Weights of a small GPT-style language model, trained from scratch on English Wikipedia.
Size: 14 layers, vocabulary 2048, 4.63M parameters.
Each number is 128 + 32 x the weight over its row's rms, rounded and kept within 0 to 255. Layers, rows and columns count from 0. The size above them is the row's rms in percent of the matrix's.

# layer 2 MLP up, 640x160, rms 0.215, rows 518-560, columns 0-159
size [ 99 102 103 126  91  97 109  89  97 111  98 109 103  84  88 102  95  99 104 105  93 103  87  99  97 112 104 105  97 103  84  92 104 107  88 115  49 109 111 107 100  91 100]
[[109  82 129 128 106 151 171 152 114  81 145 137 132 102 116  69 105 148 165 107 184 112  96 108  77  89  96 187 141 155 114 171 162 103 115 177 142 139 115 131 119 147 202 122 118 157  78 171 156 179 123 151 151 119 179  83  84  76 144 153 114  98 160 101 154 116 134 148 135 149 163 117 118  61  76 152 130  76 126  81 150 127 158 134  91 113 120 161  99 179 152 178 168 135 107 120 140 114 125 137  74 169 165 171  77  56 159 135 125 154 164 114  89 119 169 122 229 134  98 165 141 111 109 131 162  92 103  90 143 119  89 177 103  99 102 136 149  78 163 133 169  79 169 172  81 110 107 146 141 162 163 103 115 147 169 130 102 147 153 153]
 [187 173 145 134 112 188 109 172 128  94 169 146 137 107 140 136 153 206 165  82 214 133 139 163  75 114  97 113 111 112  61  68 123  92 175 160 129 100 157 130  89 126 110  95 144 123 162 131 130  86 197 162 139 110  98 149 162 102 175 106 147 149  53 118 137 102  98 165 148 145 158  72 102 184 118 151 118  76 177 111  92 103  87 187 144 135 151 146 133 101 213 130 135 144 106 121 125 127 153 119 111 148 157 124  97 137 123 101 137 128 142  78 159 171  93 134 103 160 148 148 120 111 118 162 118 147  95  85 132 136  77 182 108 127 158 141 145 107 169 133 119 154 162  66 145 163 146 138  93  94  98 170 101 149 127 120 165 167 201 123]
 [102 162 140  96 215 109 112 119 131 136 165 116 126 134 144 114  56 145  74 118  94 161 141 196 177 104 130 178 154 135  96 129 161 157 138 127 155 142  94 144 122 121 133 154 113 116 138 173  89  83 162 163 113 156 148 142 113 125 188 111 196 147 108 148 145  97 144 160 177 160 157 152 190 141 164 154 194 119  92 103 144 150 125 163 129 143 172 126 181 153 119 149 137 114  74 139 117  77 184 132 143  77 125 189 128 119 132 101 140 151  96 109  94  77 181  92 130 183 127 107 151 125  75  66 107 148 141 196 146 134 135 173 109 135  72  87 148 148 174 135 118 117 120  96 157 121 169 119 177  47 152 132 104  63 139 125 158 118 156  91]
 [151 163  81 125 174 177  95 187 110 137 158 127 200 143 132 109 154 170 129 152 133 111 122 140 115 135 159 143 118  65 152  90 151 102 135 154 113 118 164  24 132 120 107 126 102 116 162 142 201 113 144 111 157 108 176 155 108 162 102 177  79 161 156 115 114 126 107 117 152  88 170 131 154 164 161  56 110 183  70 121 127 158 191 186 122 126 136 112 108 122 153 106  90 100 129 135 169  80 104 120 186 135 173 201 112 106 165  70 128 151 129 148 135 115 138 127 136 123 137 180  73  79 154 195  96  96 107  69 154 129  95 118 133 103  94 108 145 105 155  63 159 150 127  60 122 140 104 126 127 100 106 112 124 113 171  97 117 119 106 154]
 [145 141 154  69 201 126 151 150 204 114 112 128 119 119 135 145 166  78 197 107 151  90  73  99 110 109  90 161 153 173  86 116 110 150 129 122 143 199 144 120 149  70 135 122  96 163 161 117 105 129 180  92  94 119  79 124 169 117 152 107  96 152  52 130 149 118 107  68 111 164 109 108 126 100  88 139  82  96  97 137  91 143 167 100  69 107 129 108 134 106 100 130 107  75  98 115  97 109 157 134 222 183 148 162 159  74 130 115 133 159 109 134  95 166 160  91  98 142 172 183 119  84  93 135  89  97 139 115 126 152 117 145  91 134 124 158 144 117  58 124 115 117  97 101 106 186 177 132 130  67  89  96 131 163 118 137 136 106 102 132]
 [125 128 115 196 167  80 114 103 171 174 100  74 120 158  96 155 122 113 132 106 137 145  86 149 127 113  67 117 135 150 119 178 147 144 165 163 175 163  95  68 146  74 137 152 153 121 102 154 124 110 160  79 126 178 109  88 105  90 169 131 123 127  66 138  96 166  59  77 207 103 137 141 135 118 104 119 157 136  73  98 116 162 105 136  82 110 152 111 102 144 120 126 116 120 123 150 161 123 106 157  83 195 155 134 106 147 117  94 181  95 115 190 120  98 125 130  81 112 164 106  86 185  77 112 109 190 184 139  97 166 140 156 126 165 138  74 113 133 110 153 119 136 131  99 104  80 190 122 201 105 102  70 138 165 116 127 112  99 113  92]
 [ 68  99  77 159  65  86 121  99  95  67 118 149  88  97 155 144  82 151 121 123 119 101 182 123 140 149 144  72  59 113  89 186  55 147 100 181 100  81 158  64 124 145 140 130 116 136 134  61 138 158 111 100 141 115  93 127 116 110 137 137 165  40 160 131  85 119  83 121 143 110 117 174 186 102 149 104 119  97 144 113 139 141 100 102 192 148 128 128 120 115 121 141 142 136 125 121 130 187 116  91 132  92 158 158 107 117 154 117 117 131 119 177 158 102 103 162 149 126  83 128 150 215 165 187 180  88 140 121 136 148 189 116 133 139 133 127 175 112 139  89  93 146 115 120 122  77 132 166 156  62 126 135  89 102 107 106 174 109 160 160]
 [115 152 116 123  91 121 137 107 106 130 188 165 129 167 144  92 147 142 165  54 151 101 173 124 119 168 134 136 116 109 109 157 130  82  94  98 130 141 150 151 148 178 164  83 109  91  68 143  81  76 134 109 135 171 153 153 146 128  84 142 127 133  96  80 156 163  94 166 133 126 128 183 189 134 126 130 181 135 142 139 159 122 141 147 132 186 129 134 148 127 156 135 185  63 155 110 127 158 109 179 181 108 145 140 100 170 106 148  71 148 133 140 112 171 141 100 206 128 157 134  63  63 110 193 137  97 157 129 156 118 147 163  78 153 102  69 107 121 145 112  98  95  87 105 134  80 137 164 119  94 153  70 119 149 141  60 177 203 155 142]
 [110 109 122 147 143 154 125 133 119  99 197 143  55 104 112  95 135 105 121 152 141 124 113 145 155 112 161  92 159 137 128 177 151 121 119 152  75 151  87 134 149  80  88 106 141 229 134 146 136 102 100  95 119  62 149 151  69 101  89 118 201 120 136  94  92  95 121 126 131 171  78 129 133  47 128 101 141 115 124  90 128 108 164 102  83 143 170 154  81 111  95 111 121 154 152 135  93  90 144 155 134 153 107 112 150 158 113 139  87 165 133 142 153 199  53 117 172 158 137 159  87  61 141 167 108 108 198 132 126 116  94 178  83 177 144 102  87 109  76 150 147 209 116 150 148 129 115  84 163 172 139 133 119 111 124 102 111 161 119 136]
 [112 140  99 117 107  80 110 175  98  71 116 156 177  83 138 132 141 104  88 188 151 113 154 115 131  97  90  99 139  85 166  84 166 115  80 112 158 103 153 158 128  96 146 159 124  73 169  91 208  88 142 160  99 110 146 169  74  94 106 118 109 151 114 158 156 151 110 149 143  98 152 166 175 136 103 149 116 152 181 133 126 133 144 193 134 180 118 148 101 173 161 143 193 120  96 114 103 124 133 137 110  97 123  66  89 143 131 133 152 132 151 123 154 177  89  75 176  35 145 151 168 116 118 116 114 111 127 162 177  90 125 129 114 188  98 126 150 127 165  99 140 114 102 142 112 133 137 138 130  99  78 137  95  64 155 138 191 141 204  70]
 [148 143 130 123  65 125 128 171  67 146 126 161 133 125 191 124  58 135 176 157 152 142 160 120 128  97 147 162  78 184  95 177  74 123 105 118  65 149  62 152  88 128  99 167 154 179  75 146  96 154 175 145 113  73 143 132 123 202 107 107  86 160 167 157 132 181 140 144 166 119 134 112 140 109 166 119 103 155  84 159 154 147 141 175 110 103 147  79 148 138 135  75 197  85  91 145 172 105 154 119  99 164 138 162 101 103 110 175  90 120 107 138 136 143 125 105 131 133 121 111 181 140 102 156 148 146 104 133 150 113 145 112 131 140  91 138 149  97  92 102 109 106  66 128 137 212 133  85 152 102  83  78 184 134 107 116  84 131  81  98]
 [ 99 118 212 145 136 141 117 133 125 130 124 186 115 145 119 122 111 109 119 129 159  79  62 125  93 137  97  74 134 136  93 150 124  95 164 153 173 173 122  81 109 180  94 136 154 110 164 112 122  99  65 172 131 102  66 150 118 120 169 128 136 171 138 130 172  87  68 139 142 144 129  84 107 102 101 107 139 162  86 109 102  79 126 197 123 121 127 117 157 120 161  44 142  84 149 189 182 161  87 133 190 147 200 187 108 185 170 147 177 119 134 147 167  93 107 125 139 126  88 171  54 130 102 178 152 151 111 129 105 101 117 167 152  99 117 140 108  80 144 141 121 166 110 125 111  88 167 156 131 116  98 102 159 137  90 132 181 147 129 141]
 [172 120 142 131  89  59 133 128 142  79 155 128 123 197  97 100 103  78 116 125  78 133 124 168 117 149 165  94 113 100 121 119 125 111 103 148 139 186 127 150 157 132 135 150 163  87 115 130  90 152 122  94 134  82 138  95 178 108  98 109 146 216 111 135  84 162  78 134 178 110 109 188 107  68 192  90 149 141 105 109 196 117 159 190 121  81  94  77 107 130  74 114 173 125 112 150 147 127  90 152 108 139 167 104 199 144 197 126 152 124 113  99 131 101 150 165 179  68 109 124 150 128  84 144  99 130 157 151 137  93 151 123  86 114 149 112 151 139 151  62 125 135 102  85 136 107 120 134 128 210 110 120 135  77 158  91 135 150  73 134]
 [132 153 208 131  69 184 125  74 145 145 101 170 103 119 160  97 172 109 128 155  86 147 151  58 139 118 124 139 142 157 127 159 114 123  82 132 100 111 156 119 111 150 116 143 144 125  93  89 119  81 153 120  85 109 110  97  63  65 135 128  88 116 148  78  75  79 155 136 159 178 101 114 126 123 136 102 142 192 136 164 151 157 103 141 166 149 165 101 158 108 108 120 155 164 107 118  90 112 103  71 126 129  93  84 103  78 137 171  96 128  80 106 186 106 179  91 150 121 120 124  96 127  89 134  80 155 165 115 141 128 198 119 128 109 156 139 197 140 124 131 122  75  83 216 154 163 139 109 174 102 175 113 144 141 173  89 177 122  91 100]
 [ 39  75 157 146 168 112 121 139 124 111 143 180  93  60 125 156 153 178  82 136 112  98  62 163 119 147 105 119  94  89 151 119 144 132  85 168 143 110  73 119 143  99  73 132 155 140  89 124 168 160  97 165 118 155 105 137 157 178 176  90 114 147  69 141 161 138 102 116 130 215 151 139 128 125 161 113 135 122  70 121 188 114 108 118 127  96 138 108 157 162 159 140 110 132 178  95 140 147 103  72 151 136 148 161 151  86 161 131 114 139  89 127 139 158 110 122 155  66 146 139 162 113 131 160 149 117 141 170  83 132 152  86 157  59 126 128 178 155  57  69 202 106 163 139 115 155 118 135 136  78  99 130 136 140 175 135 176  81 154 117]
 [174  99  89 104  78 147 125 100 140  91  77 163 141 110 157  80 156  83  80  58 106 124 132 121 130 127 170 154 101 112 129 127 156 121 135  95 110 163  71  93 190  82 164 122  74 145 158 143 104 128 124 152 139 131 122 153 143 111 107 116  92 133  99 154 154 141 135 129 148 105 155 120 174 131 181 129 131 144 113 180 208 138 158 123  97 171 152  67 139 122 124 124  94 118 148  86 119  79 141  34 169 101 191 128 121 194 160 105 129 132  85 201 139 150 141 157 147  79  93  96 129 128 110 134 104 127 130 187 181 103 145 136 165 165 129 133 168 141 131  85  68 106 165 127 206 113  70 118 111 117 181 138 136 170  79  86 140 139 117 148]
 [104 125  71 106 187 102 127  87  87  66 106 188  89 129 129 107 133 101  93 109 124 137 121  98 128 119 127 109 122  93  80  70 169 166  93 154  55 175 104 118 153 145 100  80 113 155 135 130 133  75 123 122 149 149 140 114 134 109  66 152 113 101  86 169 143  98 109 154 113  99 134  98  85 143  65 111 163 123 141 146 145 124  98 150 103 119 127 130  91 148  77 150 121 146  90  78 117 118 126 146 119  99 148  59 114 105 184  99 114 147 108 104 150 196 123 137 202  86  84 179 135  60 141 135 153 112 184 129 148  84 135  84  74 161 142 143 120  83 161 130 196 170 114  81 139 160 112 102 183 113 109 108 110 139 196 137 144 132  68  89]
 [127 118 162 151 149 182  83 124  62 155 123 107 139  97 125 135  69 207 153  73 159 123 139 103  79 167 130 141 122 138  94 127 122 149 123 113  71 152 155 129 116  91 105 151 115 145 119 161  89 125 147 142  95 127 129 125 118  60 158  72 106  92 157 123 137 110 107 149 103 181 113 170 121 157  83  36 171 161 108 121 123 152 158 156 120 177 120 123 167 110 174 108 107 167 150 133 112 112 142 145 146 150  88  93 144 131 158 129 115 128 207 122 128 133 145  78 184 125 165 113 145 133 136 163 162 192 114  81 115  77 164 191 173  97 142 161 107 141 163 103 113 148  93 150 109  87  56  71 149 161  78 127 103  95 178 188 121 162 103  87]
 [159  99 184 154 152 147 161 166 151 131  97 195 131 199 141 137 105 111 165 110 143 152 135 122 146 134  98  94 107  75 193  42 153 147 132  98 117 169 125 143 128  89 117 132  87 157 118 164 120 155 118 139  77  70 157  67 191 130 122 135  97 132 125 169 184 140 112 121 122 139  97 145 123 129 121 163 116 123 122 183  96 117 165  89 124 111 110 129 215 135 173 112 143 116 151 153 128 151 191 150 162 113  97 102  47 107 112 125 132 109 150 146 155 125  94  87  70 125 132 131 178 160 161 116 133 152 166 113 136 109 112 157 126 127 147  91 100 190 125  73  84 169 150 150 136  76 199  81 168 137 148 103 179 124  73 152 129 101  74 157]
 [127 117 145 107 188 136  97 126 117  82 139 213 148  74 157 149 176 173 107 129 147 150  87 156 136 122 131 169  93 108  74 120 130 122 153 132 132 114  94 169 106 103 132 113  95 148 171 124 133 168 140 114  63 117 188 100 132 130  89 158 154 149 114  70 130  84 156 153 175 128 134 155 124 118 156 149 181 139 117 135 141 137  74 118 164  92 143 113 121 170 160 155  93 136 128 100 132 151  91 114 151 110  99 109 157  88 119 148 126 151 123 135 164 109 114  99 125 151 104 135  94  98 106  88  56 148 158 179 116 149 145 175 124 119 164 163 102 117 160 119 150  50 112  85 176  72 133  46 213 175 125  37 167 136 121  93 191  80 100 123]
 [113 112  73 121 125 169 107  99 125 147 149 154 130 149 114 117 123 118  96  70 159  95 103 117  80  96  65 118  55 115 100 157 126 104 108 178 122 164 112 134 103 146 117  84 120  54 166 142  99 199 111  97 100  87 149 111 164 104 155  90 132 113 136 161 135 123 131 104 103 137 197 142 136 163 183 147 132  95 196 136 136  40  83 135 121 162 177 143 106 192 116  83  88 102  76 157 125 145 130 126 104 159 153 166  40 120 170 115 168 126 175 142 135 145 172 191  93 109  88 156 150 140 124 111  83  91 103 161 139 144  90 156 108  95 148 170 137 180 210  96 120 153 130 101 122  96 117 120 149 132 129 102 140 104 176 137 140 113 111 100]
 [156 129 152  99 146 188 118 135 133 126 173 132 107 125 111 132 115 140 138 110 101 142  98  96 186 160 109  68 175  80 162 136  96 113 155  84 143 143 128 139 155  75 189 119 134 142 185 184  56 132 134 113 124  72 149 143  90 125  79  91  92 141 117 137 144  52 127 114 203 135 138  70  82 108 113 198  52 130 132 117 115 102 150 112 114 113 132  85 125 148  90  97 133  76  81 200 168 129 112 120 127 149 177 208 119 107 127 105 109 135 126 148 152 180 101 166 188 139 142 113 138 112  90 144  99 126 137 110 120 167 112 152 175 143 143 101 104 144 174 105  69 106 132  88 116 124 129 140 122  63 103 155 120 150 176 124 137  88 203 139]
 [ 77 108 144 115 137 144 162 103 132 130 172 129 128  93  88 148 122  89 160 143 129 179 157  61  65 198 121 100 138 130 161 138 118 165 133 118  94 168  99 115 169  84  55 157 108  82 153 134 115 134 127 140 183  41 112  90  95 150  90 110 171 124 108  52 115 128 112 118 133 126 104 109 170 183 116 151 131 149  97 157 192  81  73 162 134 116  88  76 151  92 157 123 145 135  64  62  96 118 156 159 116 140 116 108 172 113 128 103 140  86 109 106 140 183 123 133 128 156 108 133 223 103 129 115 141  95 143  88  95 105  86  93 156 172 133  90 134 103 140 114  90 145 170 168 166 125 113  82 183 109 137 133  94 120  91  97 109 135 138  97]
 [107 107 182 124 130 151 156 154 122 123 154 165 113 132 163 104 143  95 121 110  93 156 165 103 162  97 134 100 150  99  96 124  82 121 150 149 117 132 122  85 105 130 103 116  96 161  97  96 148  89  94 151 180 168 187 148 145 103 182  88 166 137 125  98 112 155 144 151 117 112 114  86 160  94 123 129 168 181  53  79  78 180  89 156 146  93  89 163  77 131 174 165 137  69  85 165 131  88 130 105 125 166 126 136 107 160 144  93 122 162 142  98 135 120  90  76 208 101 144  67 122 107  84 164 145 195 157 105 130 229 141 131  74  80 107  82 150 147  93 114 126 111 131 121  95 108 120  94  98 102 118  89 147 153 153  98 138 140  58 149]
 [103 164 102 184 103 126 151 166 109 188 166 132  81 148 136 126  82 136 115 120 115 164 149 112 102 182 134 106 107  96 135 171  97 128 148 137 148 149  78 124 105  60 143 136 154 152  88 203 122  92 125 153 156 152 151 180 130  75 135 107 118 146 147 161 165 120  89 119  80 160 167 103 135 117  93 111 140  96 124 126 162 105  89 117 107 103  98 174  96 172  96 134 135 187 123 105  46 114 138 151 102 148  98 129  90 157 191 138  65 179 126 153 128 138 116  98 135 162 139 126 162  73 194 100 127 112 172 158 113 139 170 142 136  76 148 132 133  76 184 106 137 205  59 161 113  93  90 157 122 168  88  72 163  98 124  86 157 159 129 156]
 [ 75 128 161  87 110 215 119 141  83 145 119 119 107 139 150  81 115 139 127 163 109 162 108 131 118 112 138 155 142 155 162 109 150 116  92  93 163 100 150 150 137 144  95 165 211 139  97 126 169 146  89 111 137 162 147 157 146 167 135 126 191 162 157 193 105 152  97 115 129 192 124 141 114 140 127 153  96 133 170 156  89 138 196 193  81  77 139 133  95 106  72  98 177 172 129 133 120 157 112 122 144  78 176 184 157 120 201 169 135 186  71 111 154  77 140 115 137 124 115 134 111 118 112 165 109 114  81  94 151  87 118 119 106 155 172 139 183 150 104 158 150 193 124 130 168 132 125 159 125 125 155  97 194  91 106 106 139  88  78 156]
 [128  87  93 101 165 118  95  66  93 146 147 172 181 110  83 162 115 119 121 132 123  97  64 147 131 143 108 100 186 127 156 114  54 165 140 120 104 159  72 138  46 174 109 157 130 162 104 159 108 121 149 127 102  94 102 147 132 145 142 188 188 100  57 121 112 150  66 176 112 145 142  82 148 181 120 133 142 134 112 183 103 201 137 108 161 134 153 190 136 105  85 141 159 142 119 108 124 106 115 120  90 142 139  60 113 116 181 185 119 158 118 120 113 138 156 109 127 133 131 175 147  43 105 156 171 120  87  89 156 120 138 127  75 116 189 167 144 131 110 138 110 117  99 115 116  93 141  97 184 146 136 161 136 175 149 147 181 119 123 150]
 [129  75 114 179 140  86 103 143 139 167  99 123 148 132  97  96  91 130 139 135 186 114 152  96 124 186 110 145 103 147  79 134 106 112  99 124 161 115 136 181  73  89  50 145  59 163 116 136  87 101 179 147  35 138 107 124 118 101 134 135  87 105 102 122 140 175 125 123  95 143 143  77  71 129  83 114  97 156  94  74 175 103 151  70 154 116  94 145 148 203 151  39 101 121 137 119  99 111 150 133  94 146 167  50 122 128  84 144 159 149 103  86 102 150  63 121 174  70 113 137 131 122  94 103 113 130  99 114 136  91 128  85 129 128 140 141 106 145 135 126  90 179 113 119 147 128 145 103 190 123 140 163 124 147  91 123 148 184 107  97]
 [164 158 181 119 169 152 126 152  98 152 128 105 124 118 135 100 119  93 157 139 133 156 144 127 116 118 103 123 182 121  89  93 107 130  74 164 126  78 107 121 118  83 168 130  95 169 180 154 130 136 114  99 129 150  78 142 119 139  80 111  96  90 136 173 135 181 105  89 188 168 128 146 118 140 108 134 128 122 109  68 142 120 130 149 113 131 125  78 158  46 181  77  63 111  91 108 106 137  90  62 149 117 145 132 135 105  95  66 108 187  53 132 116 140 143 112 121 163 126  39 167 180 117 131  81  89 182 132  98 150  72 173  37 174 108 165 153 152 125 135  97 111 107 139 117 180 162  89 129 101 137 108  89 146 160 161 148 122 137 127]
 [118  94  86 111 162  86  76 114 145 150 122 171  91 178 147 174 155  94 144 109 132 183 130 105 105 148 120 137 113 133 172  71 146 124  94 105 118  87  91 127 152 109  94 157  76 157  78 128 133  94 122 110  66 109 120  76 129 134 105  94 128 200 109 201 131 160 145 209 110 144 115 116 105 120  84 114 152 131 107 126 144  72 139 118 124  72 171 109 153 128 105 145 114 152 179 125 211 124  88 105  87  58 103 133  34 105  64 129 189 142 116 192  99 120 108 103 121 146 144 152 136 147  75 134 133 147 128 117 137 125 128  72 128 158  96 140 173 193 130 125 114 125 107 149 134 128 108 137 157 161 179  92 166 167 120 164 117 130 114  74]
 [ 64 109 109 159 166  86 164 130 130 107 117 138  75  76 139 159 161 165 139  77 162 123 140 135 137 119 114 182 126  97 182  72 134 103  99 153 153 160 115 131 147 154 165 127 130 168 108 156 120 114 139 106 179  83 200 105  95 194 149 179  98 151 162  96 113  97 120 108 141 142 113 170 148 128 129 139 161 133  98 133  94 152 143 141 182 126 176 118  89  98 126 110 153 134  75 106  71 148 131 113 125 105 119  65 103 147 222 110 145 191 107 136  47 148 173 112 106 149 126 159 129 108 156 137  79 164 118 136  78 165 103 185  66  95 184 123 130 125 148  82 138 117 108 169  84 122 176 171 115 188 170 136 136 104  83 136 114 111 157 116]
 [125 167  85 130 109 164 128  99 129 151 160 111 129 131  95  56 121  82  79 173 144  95 108 145 211 170  70  77 120 121 155 157  96 169 123 180  76 141 172 123 110 155 123 116 132 154 115  90 101  80  73 100 140 206 131 136 127  71 113 173 134 148 160 130 122 135  95 114 141 118 148 120 110 129 105 151 123 135 161 124 156 140  38 165 119 135 155  92  95  92 169 135 147 168 122 133 140  94 124 104  93 170 215 110 153 117 142 204 111  81 160 128 141 130 167 158 156 161 159 126 168 127  99 145 142 168 134 165 148 159 142 140 136 130 134 118 135 139 176 144 155  94 146  89 174 123  43 159 145 111 168 142 156 182 125 162 209 151 131 108]
 [106 173 124 137 152 136  90 148 103  49 147 155  85 114  87 124 106 126  78 173 142 131 137 134 109  92  56 129 122  72 171 137 145 110 102  74  98 104 106 132 114 129 125 169 129 142 153 155 128  47 151 130  92 127 156 189  93 199 168 223 123 184 105  81 174  99 103 124 154 141 176 160 153  99  85 135 130 132 150  83 169 129 136 151  99 182 112 152 144 121 132 144 116 110 113 105 158 157 168  95 147 104 115 157 167  67 173 109 109 145 154 134 101 142 160 126 164 131 168  83 140  70 141  95  96 168 120 184  91 145 136 149  71 110 145  93 128 146 150 120 144 106  56  68  89 120 102  89 138 104 151 155 144 116 203 133 130 132 125 113]
 [ 89 104  92  89 115  85 148 124 122 136 122 103 115 143 117 114 148 156 166 167 160 131 137 144 131 186  90 189 155 206 168  70  97  78  62  92 137  96  95  91 119  81  64 113 120 114 124 153  79 123 129  94 149 143  97 137 188 101  92 129 127  92 113 118 112  81 158  98 161 128 134 103  91  88 115 104 169 141  94  95 126 138 117 131 115 146 124  56 151 157 124 173 122 185  49 166  70 126 169  88 107 118 121  94 129 108 138 111 168 132 139  95 153 178 165  83 138 100 128 146 109 227 168 110 115 113  90 152  90  77 131  71 112 148 109 137 121 170 168 106  88 159 124 123 126 185 140 193 121  95 158 158 137 143 162 119 119 155 118 107]
 [141 119 155 185 139 163 135 117 148 158 101 222  79 106 142 107 205 131 109 129  94 143 100 174 127 167 125 205 126 118  82 159  74  95 152 146  75 100 144 113 180 149 140 130 121  99 143 121 140 132 130 145 107 161 149 159 102  93  84 144 142 118  48 144 162 165 114 145 139 157  86 146 112 129 109 129 136 122 114  86 172 213 135 127 109 107 129 192 223 144 105  96 126  60 133 142 122 118 151 107 115  98 108  89 145 165 193 141 147  79  73 140 126 135 134 139 125 161 150  95 109 141  72 180 126 117 196 128 110 115 114  93 102 108 108 101 174 120  93 129 147 181 110 138 140  99 144  80 150 154 114 109 134 126 178  88 105  87 114  67]
 [125 186  77 105 135 171 119 115  74 102 158 148 137 123 127 180 103 160 107 138 172 158 144 121 104 132 104 115 109  93 155 110 101 120  94  90 109  75 166  93 123 244 136 100 147 101 108  96 102 128  95 170 125 118 122 212  95 152 153 179 187 122 124  75 105  98 102 139 160  99 122 157 138  88 115 175 185 169 136 100 112  89 141 226 151 193 106 107 128  96 204 124 165 132 108 140 105  91 139  90 121 153 175 132 145 118 112 132 110 149 143 146 133 166  96 130 178 182 132 132 147  98 173 168 115 126 151 161 108 116  90  90  82 103 177 132 126  84 143 130 139  95  81 151 103  93 110 107 147 124 138  89 163 135 159 130 128 144 100  68]
 [173 110 169 167 157 112 147 173 152 113 215 124 104 138 174 125 119 110 160 150 138 137 149 174 163 167 100 122 168 150 148 121 148 135  84 170  50 102 103  88 145 138 165 124 123 177 107 149 131 166 164 183 123 128 108 153 111 170 108 131 159  90 129 125  76 126 212 116 142 124 145 113 158 144 120 168 187 119 131  94 159 115  99 177 130 141 101 126 147 148 121 142 144 150  72 134 114 128  70 148 100 174 147 148  65 114 117 186 122 154 157 154  38 158 111 163 140 153 111 149  39 132 159  80 122 134 105 141 117 134 156 175 114 173 202 178 167 157 117 112 103 131 144 118 113 119 134 120 209 153 169 118  76 162 132  87 120 148 103 118]
 [ 90 168  92  52  99 122 137 170 107 138  88 151  79 102  88 148 162 170 135 165 150 140  90 125  81 151 176 155 176 119 146 109 115 165  94 146  99 159 149  77 157  70 134  85  81  77 126 120  92  94  78  83 140 114 111 142 119 137  87 118 100 102 113 161 132 184 112  61  93  81 147 140 157 111  92 132 129 113  64  92 137 136 167  82 148 198 118 143 157 154 127 183 101  99 111 155 138 128 103 148 119 140 144 122 141 111 110 106 150 175  87 178  99 140 122 117 122 145  62 155 114 148 149 187 145 117 135 169 133 183 100  78 123 119  83  66  90  86 111 131 124 136 200 154 147 129 133  92  79 127 174 108 141  94 179 117 124 168 150 181]
 [129 152 156 168 143 173 156 129 156 151 132 141 185 120 145 157 135 140  91 136 134 208 116 109 106 109 126 115 216 163 183  63 152 126 122  75 161 163 112 171 200  73 123 145 108 160 175 161 134 163 151 170 157 111 185 152 155  92 138 154 126 128 108 121 118 135 121 144 112 113 105 153 155 148  49 180 111 102 176 179  96 142 115  97 167 140 122 123 221  78 115  88  68 118 114 176 147 143 131 129 124  95  79 112 125 156 154 107 100 151 129 129  94  75 150 102 107  94 169  66 147 110  32 160 142 113 157 120 109  94 128 165 122 123 163 144 162 177 102 141  70 116 122  95 147 156 116 167 142 137 130 111 106  88 141 136 146 115 134 147]
 [179  95 120 130  99 128 156 149 104 157  84 175  85 143  76 107 175 110 203 153 187 137  42  69 133 156 108 139  80 139 103 135 156 125 129 141 144  69  61 107 140 101 119 153 132 164 184 128 151 109 142 137 133  73 129 105 180  77 151 153 112  93 149 132 107 123 161  92 144 122 125  70 104 148 161 123  56 154 166  98 155 104 156 111 165 146  76 189 100 169 177 153  94 125 129 152  53 170 115  91 136 111 121 115 102 127 149 143 124 124 158 158 116 174  73  94 188 108 124 159 100 141 120 139  85 143 154  99 190  98 188 120 102 117 146 110 101 147 184 109 124 152  73 115 144 149 102 145 159  94 130 148 100 113 111  84 138 128 154 164]
 [137 138 135 154 109 145 199 177 129 143 156 168 182 170 109 155 111  85 137 125 111  91  86  94 132 158 153 110 159 130 145  78 118  85 112 163  76  72 103  85 131 151 225 166 157 145 117 118 183 116 165 155 122 157 135 116 145  92  99 123 174 131 120  99 147 138 129 101 126  87  60  91  92 121  86  56  42 115 134  91 159  96 114 109 156  71  99 145 109 141  80 147 110 151  76 148 131 146 112 124 178 165 117 111 120 160 134 109 147 135 154 137 126 166 168 132 148 113 109  96 155 184  82 172 146 121 109 154  74 161 136 109 126 140 137  83 203 181 110 140  94 147 159 153 119 139 158 119 145 110 111  53  89 108 136  79 157 111 162 170]
 [134  75 106 143 171 142  65 168 172 171 143 179 167 163 135 135 148 111 116  63 146 108 101 166 146  78 152 147 141 111 123  88 145 102 109 148 161 101 177 150 177 144 104  96 140 114 154 116  68 135 169 146  67 155  99 140 113 164  81 160  91 182 105  91 159 136 154 105 182 110 110  85 183 165 170 185 176 119  98 135 142 129 123 127 168 123 111 183 164 135 125 145 154 156 134 129 101 127 142  55 113 135  80 127 112 147 114 106  99 181 125 114 141 139 165  98 139  88 136 184 153  99  82 160 110  57 138 112 207 137 133 180 102 133 172 167 135 122 117 103 124 168  86 108 171  82  99  87 186 112 125 136 140 143 110 114  84  76  97 107]
 [167  79 122 134 114  98 109 122 118  71 133 134 124 140 110 134 143 165 131 112 138 141 163 172 133  54 144  52  95 132  83 158 150  89  99  95 182 115  79 159 142 170 140 161 158 112 122  84 128 165  85 147 171 117 102  99 132 113  93 176  95 147 117 134 174 117 157 115 135  96 136 192 174 124 101 133 113 137 137 156 105 132 139 215 195 126 100 101 122 171 123 159 132 183 171 147 114 122 134 165 105  82 134 100 163 159 179  85  72 136 131 121 116 152  97  98 123 157 163 161  86 137 144 159  51 103 116 116 145 121 145 112 113 159 124 142 145 179  86 102  80 223 116 144 129 190 163 119 132 105  97 104  72 171 158  66 143  92 122  99]]